Each number is 128 + 32 x the weight over the matrix's rms, rounded and kept within 0 to 255. Layers, rows and columns count from 0. Numbers have three digits each.

# layer 8 attention key, 768x768, rms 0.0693, rows 14-86, columns 672-767
107078149109121095105141136092203163141141159114109099121109111137110130147152103080066117108134162130145079153125153161130125111135101142129098091042140130092111109103124081129125104083135172181088116153129135152106133199084143156137148106103116168145120118134108121117102055154127109156
218141216115088106154130088147132151136109099104146155148188152102116094175132121125090074117150105082153120118122171126101112105126110102145109072190124118149134133121079120152094093076097118100102131164133143083143179089107130117124129140114094103149098149052086090116109100084065100090
139138094116159133134157139108142110084104139125142100141129154129130161047110119105095122132136162127151107139126174124144142114099094095151102170129158101147135138099167123108128136134180115107166112153107144088097118058133140143104189103139157123175080122119141107153124104109135099140
088141157111130163139114102167169166154064117104162141167124146163230079130161132095089082146205108135180106166147128095154118147111120101134137118149083181179141121078102082149136156144143134158118160082121149114107166147158084125146138116159113161131145117151111120129164095105172128089
134106113119151142168112126129168142107133132117159109106111130162142144104110096105127121121139137142143169161137122118117147084120138134114120170138136113152114134135125143096133150139153104115152172112078165130109104043107165145114153154141134112132124107135147123126126174128157123154
143124130131137115164117126068089135150153136122114113189149158164125109089168175131127125163163128180145124119125134119145100163134105104137120165121111202145156148139159135137149139123197187059135142117174183143121143092122045113101149155085141061121099132153093097135055162106119104168
078181136115093101138135131163165160126155158055122123087104159126149090104171080153049051087115077148150127126097082159097142142117172101145122119090187098098197138118102158113158095158190149166130154104145089174081119120189098094144176131180148154117185149119157073092123101065182179133
126131095123099192137110059164105102116134035117125179085145146094137092133060000153169115085161090099099177105188164109199121148154132137134085175134126039132173080143115153155136137137071094092150115194100124173135128123156108097138113138142144168136147100082158160124173177099121137072
084127122149123142140094142130155112165138085108138115121115199119131098128126077105074120130100125109198161178164159120081135176088140170156089117101124065150137097098120077167142134092102135136146121148101169179114158095128117151111140124154089102090118105043120127136118165085087132140
119172137122173177095092141134164119135146075175172122103094154153148141155212135100127125113143079117145121168131118104069144129171112182115100124128167141182103122198155079133111102094099156172117130159113115172151115161105116073132151084097136098111139118110101139147110091127109175146
123114109128160141136159079122157135069113094114080121148135157147060095119136073176037127156127166113107079097170156151106108171141110085163176113122161147113190169164136121158168098091155191077105127121115145189145174182137142160066113126109184096150159116146159143067115140131136046168
137163168107096130081120128138073087034157156201226113077152127092159129128097100194135119168134109143146147146132087141085133192149133165136137117123146124127115111150105086153148097129083144085126086159164118087140164177215113168124084089096148131080117148064116147154086094107080084082
165124103109109085108148206078124111147125163140165139134158125145122123085149138076165115161148132127183061126161137075080123160147145126121137128135126117104118142127162097143153107125192142222073153082163118080112090062113119134112165140113147075151105165171139153201134144077023231156
105173168150124108126190120076141227162125121066175054116174128103103108097160119193114014149087103060133097149117131103127115053113121112122151107102167117132148078128149172117196089141184097157099113103103144106076094180138112131120135165099064088183140182163111103139124183184089114153
117137059171114143142140131032162094115156110168124145124125144145076108145147145134083191183131131130132059113045172170103114119125103163170171089133189124065137194156190171108188152147119141118115125128209097168101122139127110118083108173115133126149089143122108124136113139110143132183
041142160090094123149052151160143138099189201114120110101119061083087117150087160139216204176111060178183123191140148196025149112127160099021193083058113169091131087098107095230088117096098173123165173131151142085107056093206070135136116125057154094148157132164140146108171101087102069099
097170053149051134136130092136074145150097130145129177153132088088103113126145125126103144127111166113151110088112134135063159134082163127114157125105124137132104072107102107047160102129103173133107155140126114082197135134160141115148094105087185093129142188156107123158133124133146181084
165067174150143072092173121168097098071148134144068099098127148195170122188087084068062141055194202119102093089127142064108081113115151178197116111168053121140051189090134121116094123147134183135165121153063139129128113094130165094163117149170135145085105159121088096128030166123133095086
123122142124067146071129173087098140152096088191132166112127105124094151115089103156142103155084112121188099111153105180180211104099135180086161101059148159072181122111145131191172145102056141139186139149099169154035107171157149149098083126166147181141112065102128112176128125177132072083
113136081125090165140152120120108173160121145141148107149106093139206186098122144178153107131070055078143091169109148193121116138108101102067135161068179103128172084128063128122133130144088145169162107149135201166105124191048096117179088077144137168140068151112159134121170115191154065107
124178157140131166165123102101139173114163135157188139158128127111132161152083069079165134143170133126109101095128131143161067145100079132157090144062145146093145116176112180121196141185113200143138156093141106039118193115031104134157167194057114136128178196109141197124088169103133112173
202143125181117182109149071108149193178080107117150167071096068121157184127115112168133057191088096138147108120085108169188159111094141141083127126146133121135116117133155114138179129174178102161110092157110141141076126143195121122114109064133084144141149094088142086118124120193077140066
133138117098148163109118127098111135107181165111128148083095200102196087146116147116125150086151096125130143161125154136123106162115106095121078130091188098189112140117121179097122129107075127131111152131116139130154099119110097131109066106131129149138114157079144118131138120136138148142
137110139094093162118152122136129176081122140148171146150177143141157104132098095116107171158144116112109147125156136128145162152132117082139129115096154111096165086137106127128099111089149182127131150130180163145113113080129113107133106095128133108127123128162096108122144131131141164104
159131166100140141142128111168140168088121136187125144145162123166162136116153136119075155150097135120115101158148179105166097139126145132141159153090128096170084093147175085110071097134148096134129149094097158129161073125151122109161125120087133110088096131174169152110115172135100154144
094161150127131162144119095083148105166153140103185103161159125116130115120133156122082105129158161129148131129146195123093130171098157108134073145117114139132117178134142168154125107126133113076131090150141120117159134107151153125129153161137153092115166136139140085103083122117128135104
151104150143149168107159111121128102117138109174135157118164120153087132143207159126143124128135133073106132145093145131100113138143137119106159153127116105080122141108172130148133135128137101138102151128093096148129148142119092122107127137117162126143148176175155122130094073171136128149
123153142118117173105073181114138106157105115108151192155142080169144118131135147133113162089139168104120116075118132126158156139131091139141144153157120122117123148045095161101099075125150128074118163096188138179132065123143134099114103141094127121127141138163088100130132098164088118171
125124132089112107124167121160114176157120087119142115172146110120141079092186158183107121104165105107130153062119162140116147151140113172139203137090134216091129098146116119152106163108146092136106145109174129143152098115133140136103125164104138119154123137125151132109119082103077091110
141174120146094153093128125110124126113098093126085116136170107080164075082142130133108107063134138135151124106114129170113087129194134091080162127185159188092151144159125166071140091143134141109142165116125124172104101161147131087138122143152148086150140097141103140110110074129138101132
108094135117147086139144143141129161121123139140087183112145103134177113130111135096181095173129059122150164155172123149137178121117119124109140094148141134155163132155094059161116138125129106149108074120121139152133127128099125160154094100141127089140133066105107135141130172108075140110
127170112100111123121120059103121137090142093188163093156159149120131153103132088102095142138168143124154149121116099157147107085123110107103143162134157114087165130109154151143140117148164110082128152098066161156124124120139115090083094133160137120117113141130166120128143122140102074096
177118108181078139118136133140183092144115146117127092173138137084106113140136160150111149107099155141122104113117154147143065096120157118132195170169085149148126085070166142143078083131144132142133146156146142153071140107136171155135120127062140144110118145146140083122134026153112151125
122103089135123111137176091104094128129130181127160195117140129076151154123163127131185117117126130149103135142065129130146159113080162144131116101141091144095129065113095165129102136125097145138117129138080126073104133105083112159138128111147131137143141177081141117102126131167115115063
125078135077170093117150127126165160098132114114131153117114166166109123121125096133140115144163138095132159142135123119125181117116079126150093144100120076166141112183114137129134136115074208145157136139108147151149123124145141147114117132144147125136103177098081072123115233123127128145
144121166201152181093111139113113121114175151161167138129140087124079114162168138140142066093091119103095127111165073164088165115183126163152121097156133168089071150189077137109122118119128112129071151117136143166193101156121172149129067169101126130095183119138101152147136119153142101088
142158136113111165105114103105168126178118121054124137116091121158095105146107102109162138144117153069111160089123153108089055158095166144113111162191198081080125086115088150105164117113095146142177073154116107162133104130162095166087136145108102164123106167142172132077118130186146110091
080122091098149128167114119157171122094082157143121139152115194138135133079099082112091116181165138106127168169125109133121166150131105139135080110130140088138150128107123113135131255125106139113164164114118151140109154146127147102103130080200148150120122137159138095145152113111116168115
145144137162156180121129166154138170155146129197095112167131148137088115127104175161088117126123203134115054118146060215147121114179115143141136114090190155121126139127111182143129132125148109180117181094147126182118141165103142094088066192180101094112152088135135124144155111188141103190
066141123137155101175137134124121115146158124085123088080114137150102149136152136144125111124118150148103121113077170122137133088151055194128148146108168185078134151136076090142129088137129180156127119126127111100137094058127098164095159135143116127122121087122101149067016059154143074192
169107193204116144144133130116083099169183122167131143115142082123148125148154187145126116087095133144119105133132085181088133100169132123106117131135143175110107126146137146132128113181138118170078184123153135152127092173102103123140095121130103110085133117144110113155115126188126142155
115156145096126104074097144138160163120082118117118142148124121180115049112160159104108140124101143087088103104134149052108127147141144113116142136112168050138070143083097105124120131157140086168146124143152102130069210121169170132101171117145123166101079161116140123121126119146159128203
132186090151055151144148121161153181155100169078162127149103128104155188147113149158154149137139109104162104127096109164092142171167114110078110091110149160092122108146123125153118076122104130143156113156095119065122194229146122083147069156104057158164114149090110144096121128162168088086
119118094119073150122103064125168114136108129126103099134105131171132099130140136129165140103174093135106124144191139116137178142110165102137095160120040164089146139159099090139085139159165133104093128104114193055118118094152161131177152164103070115173156125138123101110011098096121148147
226079178118161104123145126132128111150190196120119164108099096125118091110127135158113172049151141138170140114144129108067107063175166107141121128086104106156167185178101147072148101104183129140108143022113148150143124135098116155122163174126101136124117083120133120111088159115180124182
129195122123111203131193089085119131115108101140130126120128108098119117156125068149167111181140105130117151123193141160165189134134105145152102101180177108097143089146134123164156137108116114085134119128125084147093088106088053132105097124087141085107161110138103125089173177159111155090
143093093141078142135132121114127189114129109114153105128126150204140098150121103106135075156091117118180130105115097091169132140143156098178107172151150103107135163066105166090170074159155142150149145051085121095105197131090188159098168148126116149098129183105140128156125199096182137145
084120182118132105105159103131128189185110050143104047158074119183099161123097091047110096099118123161143095117136076086128102140077110131198090126160111083140157121116170147070137115157099120083161083121135119151113149131098134127101207089168149131089176171132119093093140121096156188139
098149162122102127121127115057125123124118139148166166093116131164124122145056098097055092147143142139168117138087088140095148152103068113101152140092148154088173152172072102142169155107112166142085159105119137104133142162089091200074104159064134141129120145177126089131165152150053075147
135187090136148167112186117101136102156130141155151135156130137110110158090126098143147106142099158100118141122108142184156120094159130146094178137118177141091107106180136159122157199130082074131134178170122137116143135150141113116192140125131163112139116135134130143118155141140147049098
119119169088165133184116098092135130139094098146123116152129156099040115166221149128166129146167104131103074143121167139151150154156141085147113152107116160098079139022141129125135081137128082115169160126157130129083146110124119160114120150143118077199166145133121131146103040108166167101
105097164146094133152150127107148129164099193109157121110156123134156165095073146140104143129088171185180101149094129117086123098063111056129147084112086179037146137091160176140104156204189177169127153117178130128092072132085159145136085133192143112131062144127190083110083163143052079140
056124141150161113124106103077182174123121100131118107083082140126126176126119121215142085133089125072112118165075148114150133146115118137074085052035140126118069129082073148078120179106165190168157114124127126160121095185152078184096152102176108101197198154135151159163134177127094116108
156121102170133074130109074113146123106118136096089155112075085108154098140108097091169118176174096092092146141138121175124146102154145119092145161128121129083121119114116103125188128167167109145123151121133094090151140135131093153158114065131118112169170092163131166089109133111133127076
062157083172095105115114123106115167083194092126147133182088141096177170151125089174101060132100111125187091125099136091085111249127099124125131029111145112128160080127069130125100219145062091134220172140136186114117178220102086097126133141137144073147172174150158136145173060104138166142
111128072195110103132106128055113101100134119080118123124153181085178159111167122090075158190157158156166157134068100105103154184095133100105139104116099167114122172119134140100087097155151116140131164131161153107107121137149152102130096143163140092155132165085096194158113070092110162140
086140122133049143147107134139089136134118115147139131122109145142133112146126066096090123152158120115176132133114180108143136153165134124140146139077158082159092145183143135071166185085171105070126098182108127060147131150066095152147196064097137101118131090117137117082128174160107147114
193160131077082184122173146172156131191130087142131139086129182146112133114099163080116136096108100100106196097089067155100167128096131042144101102177173103202078100093165172129116143176095099113116142172109098182094122051153153078123114144108085139129158126122090097117120110095078149086
106128136177056192084106085195182091166143113122154143123089112151156183144111063167150174108089141192184138127079142119125067142044059122090091130138125196113116131139123135080092086116130150146122120168141100080055115140172119061155157120140136164139099069174139089108136052127160090123
120099166112154145152051075130086172164108120108138135113128140144125094169177157174203062152101102113154088183151175127175141077107080171057155095110131111135056130100158149113104151125169121102119135172175138054136138076112124146147139117155168127188190161116142144137160124045166192145
141093100155170128157174138180134096129081148165124133183054123173120151109098143135137174148110157097091185128131201093166109173104129071200128138065177168114190203054096143088069109107141130104158181145175120094171083105098174092152075120067204192190096099119119141194141150080104112133
101210128117137111123117082116106100138090152151181113116189137077128194140182150188133170107113085118114159133113155188124155146172123144127126083103196078107126065124077096106154126112109120181118150151129145064163188190179147132120113111115158110119112164175145106132181030155148142096
149154072142124131183108091204154106092137092085107145101154120079154149142173117132160052094143061149142187178139103083161110084138086153075143114195098122083081098151161111080157114097128072131091057137099144106088068163133103098105143111136193170114137128164152094110107167169160199115
139064102135144151165070102113139179126137155087090125081114128139119156159155120129090124116108133090164098123131134078154109138165165071079140201104134115163170071127181162122021129167183151145129101131104175140130102151068111142186061134151081185136110153068106158157190064142169111112
147097102138135115130217171141117098099104195104126135141149084118124150136156095126151140145152165131124180122123122114137118159106148088071132081154136183183120071110096085227145175057129147123145120114136054141116166103108077150150096096125089154155122099155145081084157159169098174066
110123107106108078143065110106142149188136152072110082125175139120131109109141092157041092141127133134154098077156058100168147169142135095125073125181121094116158192092161148138144133168175132095131082091095114129101144130096097186038189177165114034171148189156141114148133123136081158178
111065072146054138114166128171103121117140158132099164155113114112146153112115099093095088112076134147054164114131154181179186123102098200111180108191151103162147074118103096137139146148098147162140088110116174083099115190225174110179120111219154180066107182079184198054092130175142136075
204106220064134020072111150115101208166185071084140094178065150151192131134182119094061086118151149141137143105161157077110088112152106123183094101097048089159159125153185109139047038100158160114135142025155087176107154132148157145121161184142126084072121119098128102156071180107111182163
101158116100085134143184154043178187115103079128112154112131110120138087194185161153071099138166112150103109149161151118082153157118152148084147122103096150139076150075112115056103132109142109101108092183080137170091147138075066132078115077171115079171130148102067112090115241112137158122
077124103122087170148069071129161125119111090174137123125077075183117127108136149093135179100096093161162172140117133141168114106107150158161090092042175095147156151128172096119128108123126123162151113190128089138128109107114131105136176126155180161155134121124139106167124104127110174140
219105142133110096106163131175141080187116164155139125145110161106162126177165166114135148107157146126189177100117033145169086142158064121126189104133159166180145140118113142132105062151142112158072129088113103094117130120132153126178074096113132179136091117115116052155121128123113100154
171089116163139155109165114126088103052112051124100171112130146172064066114056124156139047127119176115044114122174149098166093112174121195182116128146134149103195191144115160152124140108135125102150181090158092140073104135175181132143132157171126178127144108096146128105059163118147144104
057095101106064147140151118178169037161126122145152119153178146208106112149150114074141085082105130149155136151120097083136071107106196162182158180089126087174139135144101164085085070151074111105141115164065138121097177064103164147168221180128113148157157111119180062132065171147163143114
# layer 8 attention query, 768x768, rms 0.0702, rows 15-86, columns 672-767
171113159139125097120118121138099087184203133121062096118109108096160139146117115139120126120133174109104112143136115134123138073128135142133142108098074139105152097095091139169093085166108153166153141150089153198156120206155107112157101135119100124143139139139095142108114180161131120103
117194052123125091151156105050148150112144157131126163118165164165134141136111075140090151179189092109163139117138052104132125154135112123163171134093141108131152159153102077138143092129190138126150142092135130108184159130124117108139111140162185105176114110161137121138129120130150100151
134153117112179133184155135119123190106103086148119114132156141153166116089145126147143158132150149164137097107110126106156162114111148138146144190072103091145177117162187120183131089092129142139153121140136141160130119053074150101167077139087119087145084104138148135163186182102085132173
108170117099115103127149116090202047114118127143196126182157112151141118132151106141082109161161066160095112111130095138094074130138113152129136141083167165092091145161110175135146133077162103091085119136126150114169155163103051118113162117145196082166125078147113072089131142120102136155
087078113115115105108144124063099158081178172125103119104127174176105152127129147196121125157124092169117097137107084117156109132160131077093169203161101098120148115133121104116151128206186114127150159126162114141138084134114125072110082148151118107138125118138103150135108148107151075178
080088162069142147103116146179131187145117148118161142095089084197103106096101159050152151148098114121103138119101162093177147137132097126183149129164152118138134133152131146098148146141187165199131125088140147103168085163136107174143108168097130132097140106079080136153102155118131166210
133062057142059128146090121147148154073141127057114142122173127031097181195130120132172113133145185126072171091146093115163144162176119123111142118148082167216167112109066079148112115106071122135167128181107139106126204124082140105075123106103192112123172121135195144172180119109158130098
161153169109134085173102137133140156116133132111133137152129094105145131122147076095163138083179123096152157123094135179157015157080125153118125081073068178121163089148077129109145205104167174088068111089170091073111129132152161141115121066142122099138107145095158123098086105123129140114
136152152153170120113152121076079070125158134132134124117145166092156130128168066133163099083144089149196165096184139138072138122192146163157112181174057082145096085162114143152137135143132145173138089125164101156107150111149134073102152096145071131109119130138105117095113129177111107097
090094119119149137191092178141077181144163167104069096108113187150081111039118163100122136082100124092142057155145105095127117149177088128111116167170111143101184157132110097180074103130141180173182139096103108152105141084151175097118095139109095124106015180172129136228055136137130083172
150168127098206128128126119081101168100154149105156116161072173117113089081119090142150118092155057123127097158088116118113108154127145144125096141138107083057090111131166087062156108125123137128125138138144180126158147108147078140026130120161072129155244189167107159064094074107125135106
141120167147082149147101129175099105114154122139125087127149103139127067132160108082087147116104110144180152155118096162119087134079106135166099054156147184110097089132113096137163083182158130131123124144139087146175056120123105114189159163174129181143142153110157115113144164084142094151
116102130137095179086183111122154149119102169136127156076174123088118160078169145151128116139085188090165071110136110154136152127144132028159087143148047131189164158137083102169131113168159171191190195158091120166116097117156151160145101102052125176116121206151062127130118124211140071125
096066095149116122158145162057112090124145135175106094166146105124093065146203106152057153158172106126111087187117097129174116105093069115185163137074115147104137139137109156135137144147105127166106155147171083125083049158123128076161169088104097146166115185191180069215106127183049150174
124112155073161193126157115174165173093114132074093120118186099207118131171045110106196084152094083095080218160108092087091100158129079214174153089062135130117124129122210082125156146122185088119146158123086163115135148153127093088131111139137153126103184129176117216116195146107118146119
135176099141113100090113129128142148098097177126122167145144187073148137129094134150166135096085075132121142065116176133116115140127111082176099127131113140084112136073140172127140122143121145149130122122086147142091115155114099045117074117126126132077186184105144165176160104111170112083
163113163191107113101174060119069052114120121177107094101141089140172124179090102199127108099147139174065104130119171134136119128169147100132087132159163144117113166085132131067160102055102119108159132128117076105147138117079159071145123050147074166054128143060110127148143147099130113105
097058056065119102083174101112164182169145131126165099125126084095133146177154148134124122158132132093149101132150130088188228116137129106120180082023154103145117139158135149116117054166182146143187159164089130100078146130181093110138196113053212056204133151141120133203129164164132107105
064110125126079130122172154167115111192117106070172154123165071170095177112124138093140107091064168140101178122154057174107102068121150135078160178172144089156132131114135089138109124105161120152121170142177127148115185109159129255109127140109140104187096132134148123111093126102090137103
086095117109124098060138180170187199148140132130085131153192151137156077077106147092113145151163185125125084120084141097092114094126139166189105082080116107131163106155147156159122085113094141114110195151121115108102125212146149121149139136089149141128165141156147181125125098145057082150
110154128094146125140116138136090120237107107183175086092050091157178227129123183124103055135133125141174194150142110136160163110102171210085194166162131144167101117161140099078135099100156107142124144201101091185148157096132112139141070162101115099125224086097120101071101138108138139085
134146150110110113083192157151156118130145144142130084139122131137144134114138141149109151155114135109146120121136125120125159118128086132111140114152168171108091120143074122094128102159124071091133137085119113088166144149174116126107132141126123081178153128149161085161171173107115135142
100127115144121096151157177196100126160146160145146130167103104139124119165141136157127141120095116128155088156114108140082119153113161166131126139116130123125068152097165157151149182181135103123166137116129128132142114141112167135154140137145139167085160140074171152099182077104126135143
150117133155107086145127132164142135150104104074157146118080122121086125107106127140158137154176142087100153104118095129158135122121113108112113137147155143108126110125074076111168130135124164097151139129167117118132132179159121120131148169148149155114125135092091114131096124163141132145
151121099121109155107134113160112076121088162144124125154135117114117119124138122138113133128093115120148102137112092142113110124137153147133120126106122124147105112109121078124105144100136089124153128196134124130099149144136121099160120064131103143121144125126159124143116129138150123165
129133128116053132107085146103157129107104122088157140108077126170130085138148152182140104181109105105161122091129103112127121107136087148060156076145118148158151165148110111172149121122199096094118142146174128116131087093092112122165151122118135143136169112150106148082112144098084127154
129085092109101107131125133140135105085117121103123133172102104145093176105072140118113099095097150124070146176116108119101126147121151188151084068147163160136104132070112108140127120121147114132096089179184143138065111146162122116149162091175115143129134108123115122138070122102132134120
119083166168101139133110145107180082138151068095119119109119104143135099117135152121127126119112171112134110071131157134100165148156128142100127087186109194157188128155122119088140115147138146120047129145155119129076119114146123130141130139112127111094119105162142116100101125132137157079
126086136102115063122125158079115134126125128091090113177092088112101095108104144139128179119165203106098077133112094094108142107125138181090083120182149152149162101137140127119128140103145123114109137165236117129107075160170138098155125138144090184063171119148106119170105154120118145073
140105164096112126163118150131115131162141073193159088132147171136152131131175122130136148169162121122131132086105133186138157154135122119100154160153102125148147090184127121144146127098113168119133128094102109166146158097116097093107141095107148119078124138134141122109153099166100140118
085142113116127063125129123110155128140068137098139128075108082152083158146127146156177114136123092140139106126132130127127134080118150153101150112079140149129142155107137122130124179101125080134135137127125139101136118143068117122132102104124107133147101153100148096182128142115136090159
089092126122074164127146113123113081130119112131079146132122119189141118144119087119112135090144089131072153111072183158096098111124102133194133118162119080127084176076078146093084156120101100143112056171127080173117099133117160153128117124109076135115125150088162147112127167132116136150
111142108116128134112128106086066109147105145061119126169160098148119168145115096164099079121086128145154135149203088056123122098136165193152087074139174201127114100104134112112120115116162152099066156145175171122161179170179111144123157191136091146120161136063173123112125172157118168080
134139081117183161142172114117128113134125129169141135150153165132138146123171144069150100131145130100154144100119116180167102173086160111114180154093156128112143078147095115184113101083099183135156107147097142162150143092125129109114128113181175123131120095218126146145145153088097128123
097080143093087118123064064185112152216111112087092147135132070116116149120115131171115119088081198140071136134117124182114118087124172192109102110092146144092142139091100170121126144141190124132120164179144114119109089112128154147157158140112074136099106139113127082092088112115115175092
104088126166113117119108101123126145113085134081106115129145160159097119126110146138134131054146103126137119128106128166097076134194096142106085116127169151133126156135119173120122119166155100173096119126155144100118159143116111139054134084114138103115157099147131149161085135170148091156
134150133137142151163174120146129157098187088185122122126143149117154131123149077099103142150134120107129144110112078140143160108106042130156146176094079079126144132179099127143149081105126123151132079132100142120159098085133150068127092138121126068100091107129135104112123135090089107158
116134125119130124111121119135119110155059119114121084104158144118124120194096118092185153124093111130108137141141128107106128073126130103054102145163168169097086108122166102130084114086146094119159152116152114108171098156145141164133135122147147123135111126113097140117111126118152076137
094111141093105132117137129104139178137104125083147135158128141122098108087143173162186171172103109106103136148156102148151096158091126158117142081093153185097149128120143159144166173119180104125120091091126158086117110099126112115121167156153091175144155106101111112104073106102111162145
122144131150182141079133131147133094115102095162154112137097121157108115098129187107160147140097132088159124181163150131122151096176140098058104157185141126101077089141185110106132159156135118116136111106113088182125077158079144156112167152150127135099171129120089090130180096130131100148
132128111164104109134121116149070140117127116151126134096114140153155076138114111105176105106153134118201139161087139119086118060156099093078117156164157196176149138123125068138166069131144133136126162137161105108104110074158110110104147123151074160160113098179088132102161127084136116114
098114137142151144102092178144188093075115139082131141061179087111136156116145169098117103116081116090109069110133141091126124142139105115130057082147157109182179118170199113161089143157091120125114127172142092083170162103095085108144182105197107166171172106132080133145168213118151100066
149150167122160153112162129120093113180118145182152121100101130088123100135152077165098139145128130134170209110157110119080108088167151162122159171121086125130204143115115076107164109170127140131163203119134103155166187139164175158157121117078158109180132157172083130107170114194090144132
075168137149027147145211122085093120098195121116160087198106095145137155146101119147149068149137148093131150170186099153138132085100135098170238083137112175160125110082077094121167135126200139171099103059105139168153125171114123152128110098084165088090070102125078137156129117147089120170
189039116071158095108041145175204125153121176093114217081149048161143154117158200095149080097097128088121120153079173101153124113151128154172191092090144086152151154161149140209075106097089083142115134146149089106113096078151098096108118102091102162174189104103178083151151146103168118133
131136138127071104123115101216121209104102091082109169126146107115168107195139157104136170125101169165180131085058122088105143149126154069105135129092146177101149139079094090083140088155141097114188156092159166136103122090143146211096130156042100117098111127064168133105106166116144099119
129103126125144078134144090218101117115175065170139141117085192130176095081205078136066146089146151096137124121122060146153155110112084078129110180161113117141186063134129150194094018138157175132118199116118129136067101102195173157164142142116121097135125152070116088065067109128115082125
087199165131184109101137134148104095166148156084181070130179089106109178155137159122097197162166064154095154222138112222128065178110151102170071093077201111127193143144128168073067242126161126110083176081171186111109165163130078082190153135183158172072179144167184117138185132142167098145
132092096160121145062120129149085075150123123148120191106137152143084131150105130153175121152132165098122098105116142151151101117110162079126148118140123173142124125133122195146112099115110117155157193168106112079146117135180140108149145123116182129136134126116075153116148108140094106154
120135149041116118114082136130140137072010137167082108105130155115092175165093183139117017143120107157140137081168112087128102127124098147096105113099170129198024147072135103103121089166191100063041213182176123172087113144115105134093124188055143137159165103150144149066184152111135162174
104102120176138151126177132135123154180137116166144176121075040127209154071106146097118191086128144090147135147118162165154202105115134149076161154130151128115171148119144074149153071147125190147169153159148064183071063127098204146181085126179113129095100111092126096168144172075100090114
142170126137118097143086076146096100127087103112139170136091161103116118134154097133093085108100094052083097101104080159112115087133165110068134162130068085124180113089072063132069065093179153167099116180145058137167164120208185180160131128055140136092140187138146174083125117133117149111
108080077116082119090092069174185086172073114147132159137169054125186087137083188135192101160117153109152147107076097101104173102160135147113157202029125124091087121068160100141143109112134145133154152142085152125112150170107126175144137168107164130168181148142168162159168129107116132091
049139115086121163086089085145135191044093113122104151120123160118064091126078090102126135139061157076048143153148050092130147141120109130168124211106102091165157108187140108148154110092177076133149186200128134106163159125165091172073110157083120066122109157055139121067126092101098159116
137135097137118133103126067104157100169057169160090173101120177117128100141107164151143173160149113121172128122154100069149194092123114139102157154115160155119101100118107134105108076180130153141108121155128148139151096147170132124148147201105165139125123084136089145084114177117150160139
139088188117145136219141168199103102108128133150127173155184041093121156135118149125103104134183151133120084161107100160165127170130116135104094131080136132129153068188067156138133093154140176102132096118126196136132110074132078089136190168168124167139095123151167090175155129131146129119
113231107152115125108112094188141090161112121181175144119098196115160138030176087099126120084154123149171170056140100127145141186076098080156101124102127127094100095168102183113137145128169129100091163151143056156140141164164150154164114132102101135107131123085138113045230170123089100159
112100088140099085163156114127114166055115125119051138102157124125161191134092059135113135092150121143123142110136087130143158122080141147119141121148123161176062128137140125150141165125100135164148178215115103121142163094084135107048108076175163082121138078131132130207207164159113162105
088138137125131102106072104166105108090088081107163207076113159163111104145175152134140104138127081165145136162133128134120090140127165109154174166135143191167110125056160107105140120125142082092115152098136132144141136086186119071070142140164144149166139146169160115109105157099189162160
161105123117107148151128118128098211138137129067108180133109154135148150155114150102143127122117150110150143230106121106130133091185149187084217108113188150080136158125128093217095141165133148088184073119082100138151139205177185139139122139089161172146059088171113192151094164085104132125
142196076123097131185056062121198077124095102106177160096168178116110111164103182055182108102122123136083118137087090170093097127163102080122054201093174112133039096164120160128103103142160029129145126134082176139114207112162082182093120084159190065219152164174165169062139097169152162120
132076080144089095096118115055169054147136134094145071106138075104090149155152069116100155138204095158103118122159114177142120113168085119198111109181097169132128116162149139101199103116076094133109147165113106106129180115094105123114108068150141142155107143156170154083088142120152145051
131169128172166143168158146101152156147122154095180193102104124152150181122092106104097115129077135101157115152085159088138091073115143156078153158128120126122159087130096106136104120124104136213132129128118132131134129042120205182061130160137157111124113099079123174110108160148097107153
235139140122133155114114122113136130150199150137120182123146069090094124149137120120134106109086125109130154141144163191116124160120132182169140102087140110123092143125169142160135153136105170143064082115067172064146120071058090176100116062072118148159165135099154048116158112120125128102
168113121057122091150106105102133139138152148151175131142121110070217204117105145171153139120153091135191138112143081148203133150132137066149136170221139124137165153079083113151058107156136173142069154155153101211091114159121160096165123195079135134110159138118109162148090166157168123084
084076064093046136059106142152134132117075090122084199074154110179125109130063103149126154163121127040096096134074200095099121125136105138160147168102128080140143092148076160105126097097118134167166076135103133123125187067179138138047116043135115155155174138046150118095177129095114127114
222123137155156047156100152172126233093165102190102139091092077075142097093172162121136169093078173184158104103115156143126112165118103120095193099145096143168147110176129130094130102160081166116130140115141085095083113083152158149085092119107145101172086219078136131171085166097102095182
153180192072149203128067172122125068121094105146140138113096088118111063064149179152125086177166106106160146156138132171064193098120114137123096141108139063130091066123064111166149103085153147090111135104164146168123097115117128101127081124169118125166101091133087064128097117164139079085
118114109145152126111149103198122204106067064096089167096125139097196124114057121141160082118121041097089147150169145113169143168172155129098141125148076125152052091106096145101154130172164150188171129147120163163134108085164112102115127164135149111144138115160168164107130131095147100124
189171103153091096177149057133120159081157168129098139097130084135150199129049166122180131026104142159163101160140175169182155213130176112097144085116133163091105135211191067125101148100131128195137086072116118124142134112127116161137135142198116138124156136141052086142108131070094136133
157051140125122077049153152072131178103115173142066108101180124127105130119096050141109162124145142085098107161111170107158156116134117169189109090104109148132188135142130092148122133164087161085137115122132095137098094161169135123148175100091163133070128116084134112203157138140102094110
210054153168148130131122106135078110102123094110141153129172101146119139202109120134087190084167162138121148165161132129119133094119113096176124135156145080148084083135053187138085056125095107121089157140129183149112160139206206112108182120123100118150066129155170204184091155133118129102